config.toml
n_layer = 13
d_model = 96
n_head = 3
n_kv_head = 3
head_dim = 32
d_mlp = 384
vocab_size = 5239
activation = "squared_relu"
norm = "rmsnorm"
norm_place = "pre"
norm_eps = 1e-05
positions = "rope"
rope_base = 1020.0
rope_fraction = 0.5
qk_norm = true
attn_scale = 0.27
bias = "none"
tie_embeddings = false
parallel_block = false
extras = ["local attention windows", "shifted keys", "gated attention", "capped logits"]
init = "normal"
init_std_qkv = 0.0489
init_std_o = 0.0
init_std_up = 0.0489
init_std_down = 0.0
optimizer = "cautious_adamw"
lr = 0.00295
lr_mult_qkv = 0.5
beta1 = 0.95
beta2 = 0.95
lr_head = 0.00753
warmup_steps = 464
schedule = "cos"
final_lr_fraction = 0.03
batch_tokens = [16384, 32768, 65536]
seq_len = 1536
doc_mask = true
train_tokens = 132600000
steps = 3847
dataset = "wikipedia_en"
Each number is 128 + 32 x the weight over its row's rms, rounded and kept within 0 to 255. Layers, rows and columns count from 0. Numbers have three digits each. The size before them is the row's rms in percent of the matrix's.

# layer 9 MLP up, 384x96, rms 0.131, rows 230-302, columns 0-95
096:123124119076178127175149112146097144171054083127117123128153149100110141168145113119098089127155131124150102153188132132178066179124116137144153047132198096126134128114078111119092119111075137108128113069118130138168091096112195137113065190107144122107143118119076147128214092114112127155
099:123136107089113050117139154113148150149149150078213118129160164129067162129161085127088095214161131130112156146140102175077083135165146147147112099116149083122106077154150078145143154138059137102166165096133142114096111142148090170175161125180151143097158136141120126126094109130060102091
092:138119125118144117149221132142142082097131103146158151143174159102111141169181053130109088099129183093103140184113089173156078126112109133131115156174090125151115152175172117108159142096149163130106119100129159171137111129140137104205155161073146121144137119122070127072091105092127135220
105:107125130089167134159130147128115110121124129189127097121101168132110069112139150109074158155127130180179110161200182149133120054155155120072131169154132151144048121097162122146072125107091188134104153116135174166145112115106155128120095138099092132173179096114057153094122119090139056121
081:184143086084112105120144180096113154131135096083142105128128121105118091100125103125171108147150135142099189129087191149146097107145181141073164112093165092152223123126120153124087064125098122114062115130107180098098124101231154112115160131109148067141119123131091144095152156135161104135
106:122171186065059144178169089180098147163093119074129099133189124100130072147119154112146113178129133173084189164143161077155160104185174121149160161150097128114123137147166156136110090105119164081134053124130101118144154118065106127134150124135131120099159124165104090105095114140134099173
095:111090101122165124116097075160125119121123074055132093116141157091082059158172145144156134141152128145155095228153102159097154134165121131163134062137150154200127124152112109127128161150134172127121170176103139125161138094123085165120106187160133111064196157151124115095113107080106101130
095:157184125107096102182179154134202127168117123167194066124108080137168164186104109119093133092154124109165126093128123099098111134127058137083118104163161091141113128150158143162125125152136161130073155111126131129160141091065165150227193136135121096106146118099167110092135166112131135133
109:095124090130138157179129160106107138068134113113172068116128100130132079079106108119119065170123137132138151177135131202189166085122096140170124068131112124102149063133087154126127073105162141113087177089093189183118129172122109156140122115138166142102171084136105178148195117131130117161
113:156125109118069140112161115167157103107061109079155139120127158079119131129106123129094140144116154157112149218134093169157082075075105130149142106116134132165127089194153059073146103161090137091183137135135138085153134077125179115178151156110129145137161169116061148133150176075113095131
081:087116084115151112098154156148159152116176116159192184143144031128138129152130181189137096129055142148131130108118133152096060085201126108109141124132129127116082128129170123118152103065115106149079099113175126173153130152064194115129171123173113106103141118144154159089155098142153135148
078:128112119085152099115102158143099173065116157117221152150181139092161132138145145135122088159063187112141132127156158104144131097226148086118115134120155150113111145181177133147146154124124113108082102212178081117192120095152112128139106179105148152150101186104099143115164112128126119137
105:202170116107086158167130173111093103145131088097143144135154216097106140155129184099086119154170095120133068121094179055117080103129140176172139121144143096164118106104172125162102133105156090133111161118165099141166139114146113118171100145160080164113158132150111143078107121187144066099
107:107177136134150137168190166158124110070140109158187100204146155069171164134112137116054098175065127127147111077163160068129145104119134151116118134103144135143110153143166118094088084133085177086182095115162136115120148080105159110142156149136066143102135141085134127131109054099135110128
110:122115111117163100184185172188109132117127133057138100133100219097166135133111164134090092138127098163147083107159209115208117124079130121110136104140120163084107116149142115143144151144116128067115131078153136124117092118120091133130164113159132082107163157147046139100083135072131171125
100:149185129126123152209125145152163059147139118076178145186145118105082085165141111056112099113089138176187142140175094129156152147187083118067107148170136165136128155161134178106109167147053134101119136154157102118144159133134138146154171142128113166141119138124096177165135074126153148149
090:094105033148093125106125184127095101145125079123123145095123157144108162116255175158136129123127120134141106126152149109137127112154109129096148126177175109116083152126134090198182146148129149076104161122118105095152154137137141136147113139082124156071125165150112127083062141065120099114
094:179129152131108113161143189194119185074159143106162151135124146128112120126146147177147120215078141155169104130146147133155108110153091142138164097194134158125148140131103128130122135120153159142042126173134141185106125110110139136124161113118187076158102163214143103066078120080133130165
114:151165107141140110197168120174136119155117090168127064116119114141162090108098139119065096129160172188173125076128123116071212130188139110077171103155084106128122153185204099105129101130113142127157128162191105092113135126134104119138131115106146167117149094119068104130169122111175110157
090:146164113104129147112126055148138104152139097112135102144085203087127094162093156060150042084137180135128145156189152136125115135144099069133116104126181189145139137176084163078091151169069151113103099172131101145112140178166151189116107150128113135120160147093113150118099114129154101159
088:128112101201149067108180122147112097135066122144161050114098159183108152092167140103157112171084175128144152109138137146099099143114147141171085080125116150078152059131135131122118132131164163115114112111153137147170181076105164134131163076163142138197142149138105185082151157180119111163
096:130191156141086130138128181137175102132063093076127145089187101114115091116139171111134130171098113110169181149150107169111207074088098133127128106168122090131151101150118161147171138173081099087126144074115178148114159130088113165120083179175163181170154152084150114135126140111137102106
100:159133122176082147186156091125186126135096149095158126131115149093122135118154182074068140156093116111139132125162146090115070146119148195128114135144140122098141177177121079094058110123082162130110086186183122119098160155185154085138095181086071159139125194143131127106150095139136104139
122:130197140137110120154150104146185104196080086099183138157145132109186165143127137143124148175139131158183141169133108080138098072123132133117102097166067145136158186076166115170103156081038166048120115148165109129136168111162108150132129145116111099139154124171125096108097115131156109155
096:189118129141082123193167153135159147114163066137161082128108135140134087124160131111136100094120117150137153130085093082117136144167022100166109078157176163126126127121192086116062140111147165124118179113148185161095172140099136117099085132174112138166091164112082133085139145153090107129
108:122143131145097171135134155105155136148096100124181123127059153085191112153150131101115146178100140147168072108194096125137058095154081106128170120127087122080118130093168122182071158124094135099165189140082105125107119123121154150124176086065097123136163129141064128137159107124205105138
111:159182137157133117198170128154184154150115041147128114151107115103129116100168168098127156186133162125129126135171157097151160138062116133113147108118146087201156115162148132102064122150092063112103159093107136091107127078148092087155153155079121154068125098086118114119157144106163069147
095:126173100188173211187133149129147164163114104168138121153142151140081099123131138072126121124192105132119117160172160102133177160146087152106163109159140171189171137108065155158064130137147137095084113117078154116127141142091076104160151169095141117080165139097169097168151099148113107097
094:119170122065138161153120187115133108160124150159124113102148117111181137154152078087087065142155198103144148218126085109131127154131085139119142157144134140079088142126164172144076150113081138097138073146127116109093107147150138115167161150088113065160120108062148189146114081175108165140
089:122158158129104111188150170157141204121129069108148081106116131135144084158184136120140117094134103142083079126179108189166108101170099112125150138114115047125116165168120167120111154077069091068157168119125124114125092166081162139122132135083142104155184128170065092155126151139148136170
105:154147071081170123116126163189119127095127143134136123128134139111057099125107137115165116163176158143143145082095171112174176124085132089162190113208143133129159155172124170140108115102129113152105154165114082143092124110115059195156108113105104117129178120076136173057132149068106165135
099:181149062148118152138143146109133139179090071168150093133115104119183158103195095124171123203096115171101053090144157192138147110156127171158102145131127105117152149136146112096146150177089122131141139100165167118118122101053146064121132100159126099172147129147108123075063156093135121118
083:161111112116138162122165160132203117095127151148087108154115106116126141148120112164102108112144133153139141129100089115093150080134073098122128189141087080107103154153146120101171133151167096132129127108078189067172141127113061109109175194125199160135173137083151182092115129067051138155
086:119147171129095091127116088131178073107123089203078081155127148046099120121118092108134129078140172144140125165124123179155128128112127171157083149158108112178124075076171118132124153110080100143127140146109078173146103157162132175175091193084125109079154105109125101126150089146191110152
093:171114071137109116137154097145138125075125105138183106168094183148115209159123131151131093141124144115070096079101148122158146165152091097131211176168089114100150167093099105086081105172097117121100132170163083147150167156084130152106131124108133156156143176180084166123094159113135081101
095:116079115098137100096162118137147177155094081106102099139143151097166133161183156174120121116082132199146101154170148128117172120075069147121156097164138118106130147096093059108169141171087140062081130118117165088098130058120118150095144162142093078084183133121140126099136131090144162186
102:122173146101098116107162108144185098147162144174140160162170165107121173114163066141099102136117158091146114095078102172156158072086115161113140110151102090161119134135187115140138143085107148194166109147142193118132144178176120120173139116088151183162135080141138171098080104063155152168
087:139143088199091128124133109134156092152105139120191139182147115115106158137115186101106119173106101127123115158169157107160167137071168075181149087122134153082040124073106072102112113116115121106149098089174139107200163104056127134158141144159190107131151125160106144128103159151127095107
099:125120118132087182151126139173142106129127124097197111182142125117074080124127140119098156203112139050158150162118103109198121072120083150119134107115169093151139119113152070119097180123131071073108193106188202148139134141111096127126097135114172165102143117109107137103180137141123155085
108:160106132133118112121178182098159172086039104165133079112170165151101141151156113104173117127161165179173159133155065127125105151144082111162179142161130072175141116141165141120164098141064173122140151138100105104160155100055162143145158097107156155105135142132183151131166091107156094096
097:169159168196106173143154234125155174134095150141159106165145138114076172200163122094141103108113131138159117188178087127090089075087153085143148087175125139156153071153092117130170132104104115130118080097130178157127132131117125151102180119147122149091114140115139137130110169083160117160
086:226168165138106154150101106156148148104082139079159124152164134136131126116160109095148109123166150143143153087158188140146047147140135094136118100149089127093127131213215157078115117140128133164098109106128163142111130147159129154103156146131078152165105112171180159104105129099166052152
089:150119095123168157115124143121093207143107104112119112089157204111116145125144126110148023116158145149148116129153216142097079129054103162149093117170131099148100118123074118085120170143103125093078136121093132130106070108144164131098047158123126134163153186144111149085124138125157126106
091:143119163156129125114190176085142206113127137132184077136134136168134119141177111081120049138121159152137104185121099149153087105080119104162084102166091154073090079119145098134146182106148103175139180137129215149144187079128164158129128100105098152150152140120127152094139100105151139133
103:157137172123149079197134160140169126112086087133122024169084114133144139092127078103168098135125131130133084123168135116136141151125116160065173168131125081118157095107170070126185140177111189079166107125131151118077130119132124141146127094118189097178143142142113180131129096066119163136
101:125199094225089099113157194149188155111102120136131098107142132110128164032118113109044131162116175099124118139108114164140139094128157078133158167107140101178122112107113150093135112138149145055157091142137131122154102118128110151123139129097109103182163099100114145118123102180176143181
100:104181127113109115141157122104117086101091162122137132173049195094155137097123158115087139150162118183091099143101122118154117158129125125122173153181117149129089111130120104184104100110100128133118137088182137146146137193125166123147094110109026190118143148129115181106072081124160048117
106:159151126143148142123171196161079088108136119129147122108123159110141126167146132105059106153151118154121128132154073180131054098158168161115144099134176143123099044146121090125142113138167155086089105171170096154174136130150059087087148138139210108051148157097120114163130102094146130126
104:120202154154050112174160110179144102121134111144125127190142124108117096104118169125052143162073128158174140114135110136111072127122183071126153106119129107127151132164141083190193134091137088152120137129089154116126101146071082148139108121199142113124140157104174113126109100138109042134
104:098166145103090127101138095177147158126106098120120113168111103121106180071139148038171102174067171142119149098177149151098124198200090083135145151164101106181121099156118106108147111101183141137123104128124174101139168147132116078138181124161135200122133138130133143162100166131102123188
098:171163130171113143152188153163146151134141131038192149101067124153100175146094091171125088119098142125167139171088178122112139135070124130129120131127137149166106113133166080135207144168134133115161125101097164111128122115150126151173110146167133162143183220117149157138147142117087121196
096:167112116129091115191151191182137089097121071150127068137157118139106124079168137104110091176082109127079102119089105184168114026131132117149120091117142135111141137128097100135070151101043096136147172106171120072147155094143146118135084128148164101173137161157111134131133094158140123102
091:138139148135075160117120141150135132149029085088133170089200146099159127148179128085173089180075145105137142124215211112147068113145130153125123117153106112157163120146112131106096114148105152139060089113158170138096146152195150124108115153116106160151099144118139160092160132149155099113
104:133137113165124104128143126146197168093101072123108086112077166110060141131152102104027056109123109122137150192155120168100108121106114156158160096156145085132096154132165096124123096155115116098088108164148152154181105096131139131147103128077147159175182041119134107100130169122132110161
109:144113128111153145117156110140101126118081166107223135171107159071088167117129122091117118150141151170118165143151146151133155115138106127119116219177155136157108101140096073125156156138104155090088175194139136072140097110131087128175181102174189125108163106105134138112107138046096132179
121:105098134147158075119160098185143087099126138092131067139119118066117145117140142133126145146135129162147134168152101106164154048130135181137203161157150070146148157107134099140198132171114142142110137157087113187109131100146113136158128198077190095101164159088060164114128097090139118156
085:143125044114148106113142116198104072148129118111158116137104135086082110065111070074113124151169123134122091155124104186127099109108141144168158163135112113132144120118144156075115156173132186119133194045107148135091117142149112088170135086157137173129207095181150136103160090128126095105
106:127122163120132158113156080150189129159105102118118122143169135117108110105146055135139103104136179106177091131130158174132124119106149102139131103156066070115149094154201040070081196106163193139089086074103106152146156098102121132113093123119115132101172125165105097134127067167116127116
108:121201132157067129126106107157132082154093099094133151148109143118160134107140137115119106161191120071186102176112158174087172143201129108129194144138145115065059111094118143081114124098139111103103083154129145155133149170093089114171162181176155121160151110130090134125109081140081084114
101:167160130144151098145172161179165060132127068162139145101099110139074113161144092119104120157155167153161157143108151078105081106148156122166155160159081143088107072171115147161145124165108122128106140110104109165146113166139115125144106135090143152086136185176052119035165168113079143091
101:121115112095089105178109120119107059102158143093101054112108164112142104146185162135092101106102116167116088142130167100115132078187096091064143160109193149143123114122140110129131154108126124088057140116117173183103100123115110112145106180161131139206198093102091189114103107120127099114
104:170162107134105133154118091125098160129123118123160083203151125096134101130139110048114130145091101144157152202115191167198157136147087133137152149121157156142063161106147077100141121198087104109149156116140115133092082138128111174109057113122146164140153093051148130130172143146146133179
086:152130073116128117121130136150179195186110112162146118114084091140187166093100057093130116081162147119105072104155187175166130145096129181106127128141133155096142117108128172114097089112158160111153103099143125081195117158126184117169116165114155052141118077157075118165097116115122119089
082:118108114121106092119103150144090179104160138067136080151100183100163109116107088158104136118118136091126075168119098177135135151071110126113169130172121111070122028137159110112118146144124104053210114103134183119180144150123102128145096112170129123102166147152153148129186136175073092133
099:089152041117116195128149126153111150067063058115122135169131102027131079117133145084136131138153137123111169141132094108157160141147070160090143174140122161125183094151060122084151132167153075113151169163087135120141164141125144128124134133112100149154143172143186130128098140089132104118
099:103143097128153146123132199125092108103120115163125127152134122097166127062148120098119079125106131129154161174128118155096166161101114190095147173131153107175119076131103118136144101159208145089197142146080148143181112143144140212179127161070120131179151185081120142125175134085125157166
085:126114093109142141165131157108110101183122137069124123155118110107186165109121048107094043154093116161099169176140142147144124158150112139045148162109122145193162107169180141109156122107114141067134075131122166087144117107116105102133163148130091084148174162127086143150169105087106097189
086:114150095130142169105183148130126094107162135132130128156177076122153125074140117124118132050151134147140089110121153019098097148131095163095135072175184154180115072165148194156137104163109163121145104103091158117129085150116150134112132149108168134126155113052112138104064128076141147107
096:121143106180117199115129156141184153091112111133146135141141122128164158200149145140150079148079156077129125147119212116090117113121108051171151141124135071080102155099138125134149109171129185157068185104121137117120129149092126145157065179082126162176133172160148147122109173133157124169
089:218145078146108115132161121136120143112133103150200147129173185122145089147097102105098096147112122076172136193104143104171101094123147159130104164147166144070099114159091186168137099091096087096132177157142073153135139221155158178154159121160119139103135161119097133133093126159111145137
094:111131119096095109155150134117163139153143130206140172125132108134116079113127145115107097112128113134155091148088132151160068084186088197140145145193128091130114148157138112180119073124151065131141140079138146173148106184161192188114173108142074186130116116088099173067081129098121134133
081:175123133131125057077154090131100158086178159146144160113089189146071115122106106153146123147089163112127092099130123187172162071142090110080140134107147134136109153176161105144110100194155058154080076106166087164063137160132165109114126125150135133087143085122191144131096083132134120138
111:129213162108077089128132092132119084123093104172135111102088147153109142089195179117182108164166179094149121112155082105108125128125157097104146177158120106141130079122108109079105063148124139104091133114120072129129170092062159157166151161142064153164137131134138117140139163057102100165
# layer 9 MLP down (transposed), 384x96, rms 0.122, rows 230-301, columns 0-95
093:112065121120134115109120080189089162116100105141110177099097172109084078136090155109155143116178143140126104158164152147147157130185101152169077149114129144089146097104175171169113120167157110107117134143121098169075069170087161154068133149162135129094070176150170172181172112172136132119
101:152111100122172202133085114125134178064143140094195162112154190107111084149086131148123152130109128147133133152189131121184138108084147148064067115118123135101142128122114165118134184150163182091104146155122115132105175127136126047150084142070116144130085131094162111050149103138156098114
094:141061125113156071138106138133102065082125097119150127152088125162154126090074159170126195124123154093065100137073132105153150113125123115147172107046110080089149084148123091152062120156095120151145153163168086092108107124114066087142111114109110120123129188120113090082138156106128065136
100:138077109122114158169102122088130128115102202136055103066059145146147129171128131171087134074145077126101153128095116158170133087138072097086118134121121135135108096072089179105090141132117143141147107187167162121084152145156152115149101191098073125122157090168094072122072149120136144129
087:092089125128154186106073109083129086148155150162108088113120104142125080148141139081108088145158105109134111139185075122148163185140104139128110141100107188129031125123085119093175128136143105113153097152156163113129072136057081101047083150117121173151177118154111093132106078132125116124
109:152129076066131094108108158155144093142098143141159109146124168113099137191139094120147106165120132182058098135050203133117120058154087142149108123121103157122084123144133151111136171110134136122153109145147133101126152120156104127153105208104091120104117146167192097193124108167139044168
091:202068126114090096132155152099118088100092103104142092201100172112092216092135180118170168110117129156151109131127113149073167114130131128146147132122116184144186148127070131101187084120174105152149127078174142123112127114095137143148177112156154172088118134112105068089098144117097114158
097:073100125080139124098066103090080076058143177112205173064115091161108114161135135077129128152097124095086206123104179102150188153066141165143112137142139127142138091130112094112124128127098096092110139181117112119098174145073162144136111130116100144121137109130165095096112085137093155149
109:131053147179110154149157101103155184103153114175121164100111126171164131129053112077077156178127150092113163155158154164120103130109111145098152139098135130181137156140131128121148164109101116149101181163123051100125175146137097151097175163125092069127119149139128159210132110159141121051
121:142140121124164087109154176053124152153139121121178125117092089118155135147170125143144098074047144167070152095095104146137196094134082050095139163121101101098088096138172207158114107113127131140075183110143083122138087143122138154129133192126173087114113117118091146108145126104110163146
086:114155166133107120141136145093129118153089146079085169134102132130144121117080153158091138150121130187155166108135149140121142127129154119108110138097121099166149075110077080058115128175130056126071138148124145159137188127143126165131030181150108043126124099052120152109100106094069144103
086:114127169125134149150123145097145188179198080086116115082099096109173119133060169109131174139114141055103145119093095133127154083169167110130140139113124111142135161109152147108190128087138108132092099130104119093125153084112029196156075173140160161136127147120150118170138158123115195122
105:128101081138126142070104145138149164152091213091102175131086119170183104098141130174116086153158142127071149037135102133173142133118130094126105099161146089099147109146060121151154111118159113103144194115140113138113119159193177116134211102117153090121050110112126140127129104132142148118
111:134157133148090094092100176100122094116117155156097138090130142137169104141151118153128163105133150105079164117161127090068156092096077108104127112129174129110132098139182114178143131112058109115144155054048093172168086132101158185145139129117121055084138154199149173100131144158121077143
111:116135114074156139145117168047148129193077118148178091186143102068132102101149118085129129210137135115192086162150137133149140110125160136107129153071065141053138149199101117105143131141153142127140101135131133133149118162088147159157141127156095166165123077161168128074161129143119102172
112:110117126133139156087092148092063137147197178158113149109141118073164148123111097136105097176079089161191132137140147131112116128105087138151094125170093139095136125100132111105165155156126216108177135087112152109121147171152134099081086028164157070114124176169144124154131096147104153100
082:082128144123143122086131078140202118145127100126005135130146158113130100107092114162154093102149144089135147127081124168109151143146112106107077153059129173131176111121168115060176127129158109150125145153148116144163112137192056094167148083132141072145117142102178102163161107152102128124
095:103075158098095101126160185105124117166159120145168097195144135180134092107129178097093162147151139128179119171102131066156161155167131139112155052090109085150139129148147140136139143163142111199111180107125099101070096112123094137153154093087143137105134174158124104214088114107138175098
116:120093104155124077148159157077090119163051137097162111146198094158093126132110184134102118173098115154114116142118109154156109122136097091099144105099122143096109132091137043170128151057138138114183163108177096116089111057123142158171138152060090175182127125122164134106120152145154105099
096:135154156110108121147153110142149096084149152100136162177097105074151155080063179127167175082107087161176104170117136145104153105104071129088144176101075134095127169109098071153175108150128110100189167139131065120126103147187105152097111085164108081143116164131130153128176104162174136159
093:064118112106131147119127124112094080105152179150216112222118121076111137153092137143089122067077151142125109164126118116124161184082146120105128133093107127117126165141109134099070120145130123116118182147163124134174123162146094023107111122103153150093151187070137115153080102122096137142
091:192147124081145168169095134142098128095143179072152101151055196137114095069108107178070164098100135181167117133121093105176163123127147127096100081127086136158139110116142134106162137106193126130189138120110175160064114144104143164113077121127120126133164182156119125110188108120163146110
101:073107088175119119107119176117159178104118171129145174070098133129151092142095083127122136179111079106113143103136111077156094110131093146163100129121117087079133108115188093125181149054120119120133120055062073109106197100081178110161105142114151108094123098131121164119119077123168127101
119:141087055115097102115134118116166164111171173103155140124125128137086166103180108097111159154149101144086097099159134110158126159072097102125134111151137097142196141148124120151150125131148121151108067118171115155031171187135117083159089186133142148086104102174131136161112170173209096129
090:123103159093147108111132109142097123124140060162132112108053161062211117124147111111103127120154109114107111128130134143125121123103126131094121148127111158193187183154119068120143146145121068193120124170151129111102157073090201132072103111132117118158190111164127096137184157087137194095
107:144206139174180123111167161155139151113170143100131136094051135080145145128100169110088114159116153136104079080122126126140168177122146078124185147117077150181149105177161094137100144104107089071141101099105144105115116121076143206137116136143142128131066107120163122095117154185098176085
121:145176136096136187153137071134172143148107120117205144139144136108128096131123165139114129122090129127151137105091154106090177166158101082124107180140112078111165128084180105144081114065129147067104098171103101110152158182140084101173118165091104191080175098086154191116182119130136124116
094:155113149175135087164086122102125127140181164110142180158085156129109129110127158161113146161096118120130081147077141170078099142091140123157203161182154089082173162131209166141138114124098168106081114139111085137145056150156160089152149171134160162107118162096123099141103081114125196146
093:098123130110125122071166133133097093070136164133019152123134147113121145112055122194107179144110154157098117148143045064125139084107146144094145122104184139141129136134122073166153118154120122153152159168081131117146130129159098149088131143187161121071108147156113123136132140141158160211
091:142204151101074105174101121098097094081191114120181102144087122135066135145090105111207144171140120142113132146090167175125144144137140078122194134099137181136142136099142146125162054122118154175080162092132132178075134111182110109151123092182167121083128147130141100113115137149165134140
104:144142130125138126149084131154079160155107054105171130167161149129122159127177163142107128091064166090094086139115100131139112154164078107095150179167150114120075153095097138161110199136147121057150189097126151119123121139173144161176160195080139157097091061161097117143146143164150152127
094:133191110124129147163149149129130101125168112102199163151147114085092160148090134125190132058131111117180164145067112062148160110171108163106113105110097167145142113079092174166164084106109087165152089147110082144102123132128111151182119105144122181111062064090131123123133140134165105185
080:131091093140106096164101110137097153159110106133080133143124139137134114189108150139123107134080111124119090134208166193148095167135115089157131047139145145106137105128063150106097140132096159124122180111129196142142130102119167118122098000167111171147126193144115133117115103173159115101
089:167126146154138045127080152070132136148088124118147076143099122151142083121107130144169168129144150128185142122157147148053146129164120087099089138126114094170058096125097166115151131136110088145154197140179146092128164130147157103117160114161174074198087121088126126130096199127169096116
097:075120118175157139127094110138088109088108128035149075148181146143095177184128096064121117094133123123155164172061131118108157104119143168120108118105090203148142117146093038111134144161141121108100134148136094165089122132111139122135151139142110099150126086111173153097166167071191116149
097:129028092091186101076113063131125134104166118097126167208096108136070135118126131139111168133144123079120155158108094133193100116195134128105107125130103125104159131081129143122143154126132121122131145157162071187106082115136095147081161138097083143147103115034149119154135137108081144126
105:150160092102107137175147119134076107078161116109108102102117166110120151106098101154133145080105093183158112183123153160109183118169143134152121138145133113074165112176151113147127162132090106153149133156134152183115098149191112178105112210152172136137061133136110145178130041072119169082
086:089069080131174128083125105114102093091088050164085123111083137086128093186163134136136086105146172166140173183153163104136087140168098135117117152110134137159156145168094169103100140138129150111123151082138106121106077133087159132144065155111150061122119152100133059136184100081172131132
102:153128177101132068055137185130148142166100110179078119081119126137153136126082162137170126133106134070129114150172187125050081152152142141150157099165066137129123133154136103148126098129104144081148081138097142111147083120103166157131129125133048114141153087064135184175102156180117130146
105:152106139159162129168143165119092123135102160110148137137103120120114098128106122120086177097150093151171106108091147116158165171135121128136145130145192127149106079109151181158093110198195132163139136127122119179124170177166101145133112139166107095150180144175127121213093103141013178105
090:176086084093119125077132133106118111119107158144106138178133157132112129119168130104088141080130139125195145113098107170103133155197177117086073113137148118148111125192086117072130138120161129165152159135136075156145158166179113135150081036127084135066125144118124069173138068112082144146
084:034124144095167103170112057082142120126185123176134129106111073126142110136165135141111109148142145056119105148102113118080110149146087118098105158157121090119144122084163109127090095137171136136068096151157089092156105153069104115094096140134141132111089166155103098163092125074056088075
088:120120099094193157114131105151137088117143144087138228138138124143134122151101164111116124079139149096126116112138124041132182103153116122116083175107158140123145051153108120127164093157130112129170096171136084133073112167186134105090083137181105147089136083068167123161125145122090145193
091:174084113117127173063147080116088122071163126120105098184118130092089124105112119147145107101035110148098110196149160136140123191161140056171159158140169129102178086138103120128127114156123125120167099161171073115165119162168120125124108136091140129103116159053115128134111115114100201129
105:084152101205082168167122169104112140136122089200166140092164141066122120122144183151162113163147159063168107103135156147125173139114124120114136110119154111125158124107150142095063050124115149164065169121136123091087083152099120145148147162114124160112095121088122160095191113063140104106
097:090148162099150115063075080111147158163138101118115163075115076128173166090106144109121140163148165084139139195149177111128077084086165117173120134137102140122165146124113194098101117112174125167084108076120168176102135111157140113096101139174128151141097105140119135173140167161141046079
106:130121141163111102172167102134104125131230120141133130119190124147134114156111126086140197108177155151176152100127150171127119100154099130108144126103157122175129159075112130131178189171141124104102154110131156052174118114151101113119024167104142143127118192157104141057125095145119132154
106:101066091114097116075121130141122156124111088117103115194108119149125103098136132208176052200134149115114155113068093126151198178168114123170134149107093135101049138139129186110126110130114200140160117103190117143119124103149161174082113148106094153149124105161120118128146110162091142122
104:183077161179122148136148121098105122132110081088160117112153100140090095076132129101080141045100107170182125116107158138079080134087151088135146186094173119135080145143096093110122144095131135104110063143103117106154036138118161152127094156145141134085143214133153128089145121152120122090
106:118116129115145125162181145138136082163102056126191125142130150119173114122127117156155089151104130128131095091149126123123121120162163137153085105117157063108143205161119214109093106149126116138094128116118145121115155132115155086148096231159172110135132155193134170179053094089126129075
100:110185143166101104114090073104164152188154084162073191127088165129078132088139160145144083109107145152124118091155093197121106112099103131071161106170150159144127119143127139138121115147186124152082157134126176143128136092102106168113113132156132122198135153128189101135127109219094108180
096:052103129154127123068132112140099107172152164068094151161150081098176110144136135104078137133129159113144131094133136240173120113094137170122103092160111166109170136064117137147136115132113113079074102165111151105098167141136125078081126142123080164132121079112104133119132071130172152062
080:092118148051185113136139108188084115076171179156166107093097093158113115140123122144129113157090156147108116132102059143122183108126115130137111138123097135102112129150185093124152085132090153138184090190146094166176125107099139120099106097135113140079139118098155154154152031146096114054
102:143075159142155118125124100117190224156159081111082121097175139178130088115130158151101174165129048117110089113147148159153082121139157098096129127137103145136170105092165130150076154127133137103100149166200165150157120125132131144139188109119105042149137101067123098170122126142086126102
110:131105091152158122064067146123142105095137130170159122075170097110156174138083121113146129118076130121122147078112127164119102123131184120159136084107088152130167129149142134178069107193125175110075065091106109112138134100099094118098128094103074115159085162116205148101156064185154120134
120:146164168138198125127097095111175084087072124075152119132129092126115123194114083115175135127111152102125142149131100160131072125150125157152131088124124117116163200088112050128173121136154160141152050156156084153139175148166160119173087170107112102168155184082121151103122130129100131075
093:072090161115139089086115070129070134130185172089146144121102134114127112077041105129131170102135077141136136177051091145105156210133130117108147135131110122150113116110142110132141147141107118159102153162106144166105114170181109105191066113164138186108165117084155143124162066113115141112
103:086151080114139135120103206085114132136164162108075146184155142124127140097162160019099176131127128150093098105108181101130164131145122147105111078096188151160087132131101141138158101117099111073161076123111175135072127169083151136124155191099104132108079145132098148165107143120156163114
109:135122098093103150123161140153143122125175072096176126146054128147093201090096131116136118141158140171110121111194127162165117130131083152139149134069126128112143144075113189156183129089122195131143221095105115154109134098092064141120134067090092129142114154084135097085116106096129148164
102:120078163106104108142176147128132127137159085136136069156121127151097090075133079190155105198082155104124187108129109135121102149138085108118136144144104131117124084111125109178154139099063141158191104164147092164155177156128056147147166139159107104111136125141155076190068064114096116155
097:094105130130148063143093102133105114166162181149018094061128118132149082153163162142148196135113145152151118106191198112105117145138110149066162109103114137160126142194136110120085144134131170119139116154087152124134138101097119115070114148097116182174115088120103107139121152129165194108
101:173112112156101123123171075143123117131142134114174098139111166068225123104157140113088128150123152100185126151162175129105119106109163160124160165123089181072137133118112144186107096112118151108167143087083128164144112176148156067112119106093114095171169079116148105118137226174140151103
086:084153102127092099167147191118103109085122100117159134156180104092158116091124153166144158154089113143106194103107084068079158127186094152173144131123125095143097098117143117103105087049111096089085160127124158078086101101151099165128073121145101185079130177081092084112132136134132123154
082:159194137136145161111166104180151070192150133101129213117117116160116104169084134111147142131149114177169173147133154142125134127208151145094139185132064111164148137115139198131136141163139145122032106108119136140151103092134158154140139149133203142162106125110125118120100104204125133127
097:155151195157127124135111094047108137142159160189101143113115183146131140135120122062125185091134146144184154110169170127087070097106070133125131102112135156102106131131166175141178120155186116128183138134106109123077034121125097095091184129134163130174141140128117147144192132147122142142
100:161144100116154116152140111115095120111173117131179144139114128152130073097079167170138107038055091064170131144180115082170111140146139132108096122070111135137190155206117136108173098117136165114112124184129117161114165159144147100107157113140082138146108176114150114108163068097124156070
084:076074117082120115133053140136085113169111116145085107110162133124121141120102091101095113142155090139193105091204093135093144165168118100110160104116118163149114151127166166133070161126134194098078158048137147061138105081146096111128149158123133078152165174154119130133128089129128079169
092:092098168118132099111127160099085134157110154111116129162087155119144195141106164151118155078172145136120098136146116130047196134108115129179109189100074144056152137144112128054144151107144091079114133116145095112144153081101103155118108169097086129185101196183143089145133160168151106113
092:132112140112130091140095123155094102086195132113073114172134170098119067148088104149159108156086080158115187152162114191095132132152150146152102086088120087167140061124123126145093101109111133106116083098119092138069127156100156154117071156110077175130126113087090132137142087125195119207
091:091141165131139040171116098160098147115189103171139135134071056121134131148117092165140178096178168118106155149129092099137164165125119146102140154073135148128120167138151136221146157152169165137120079123173129130071112130130150150127120124054156159161120085145139094061123154112091110141
097:120212126113072162155103124133173155116189146135059086132162130129100064172102117143126164107088070151148161118069120166131184060133132088106106113128182107123135117137077144113120153137062136138136096178084091137141071127137120101134074108093110110105109139105117112159082071125115096151
082:117195079163113119125144144145134210141144144149100121141064120093130152125106146089094101114186097126142050119139153142146154162150095190131113088104131101133140134178068112171113122064148204110158135140133135154192138156157167060093128120158167071144128146134133141131150128156162143065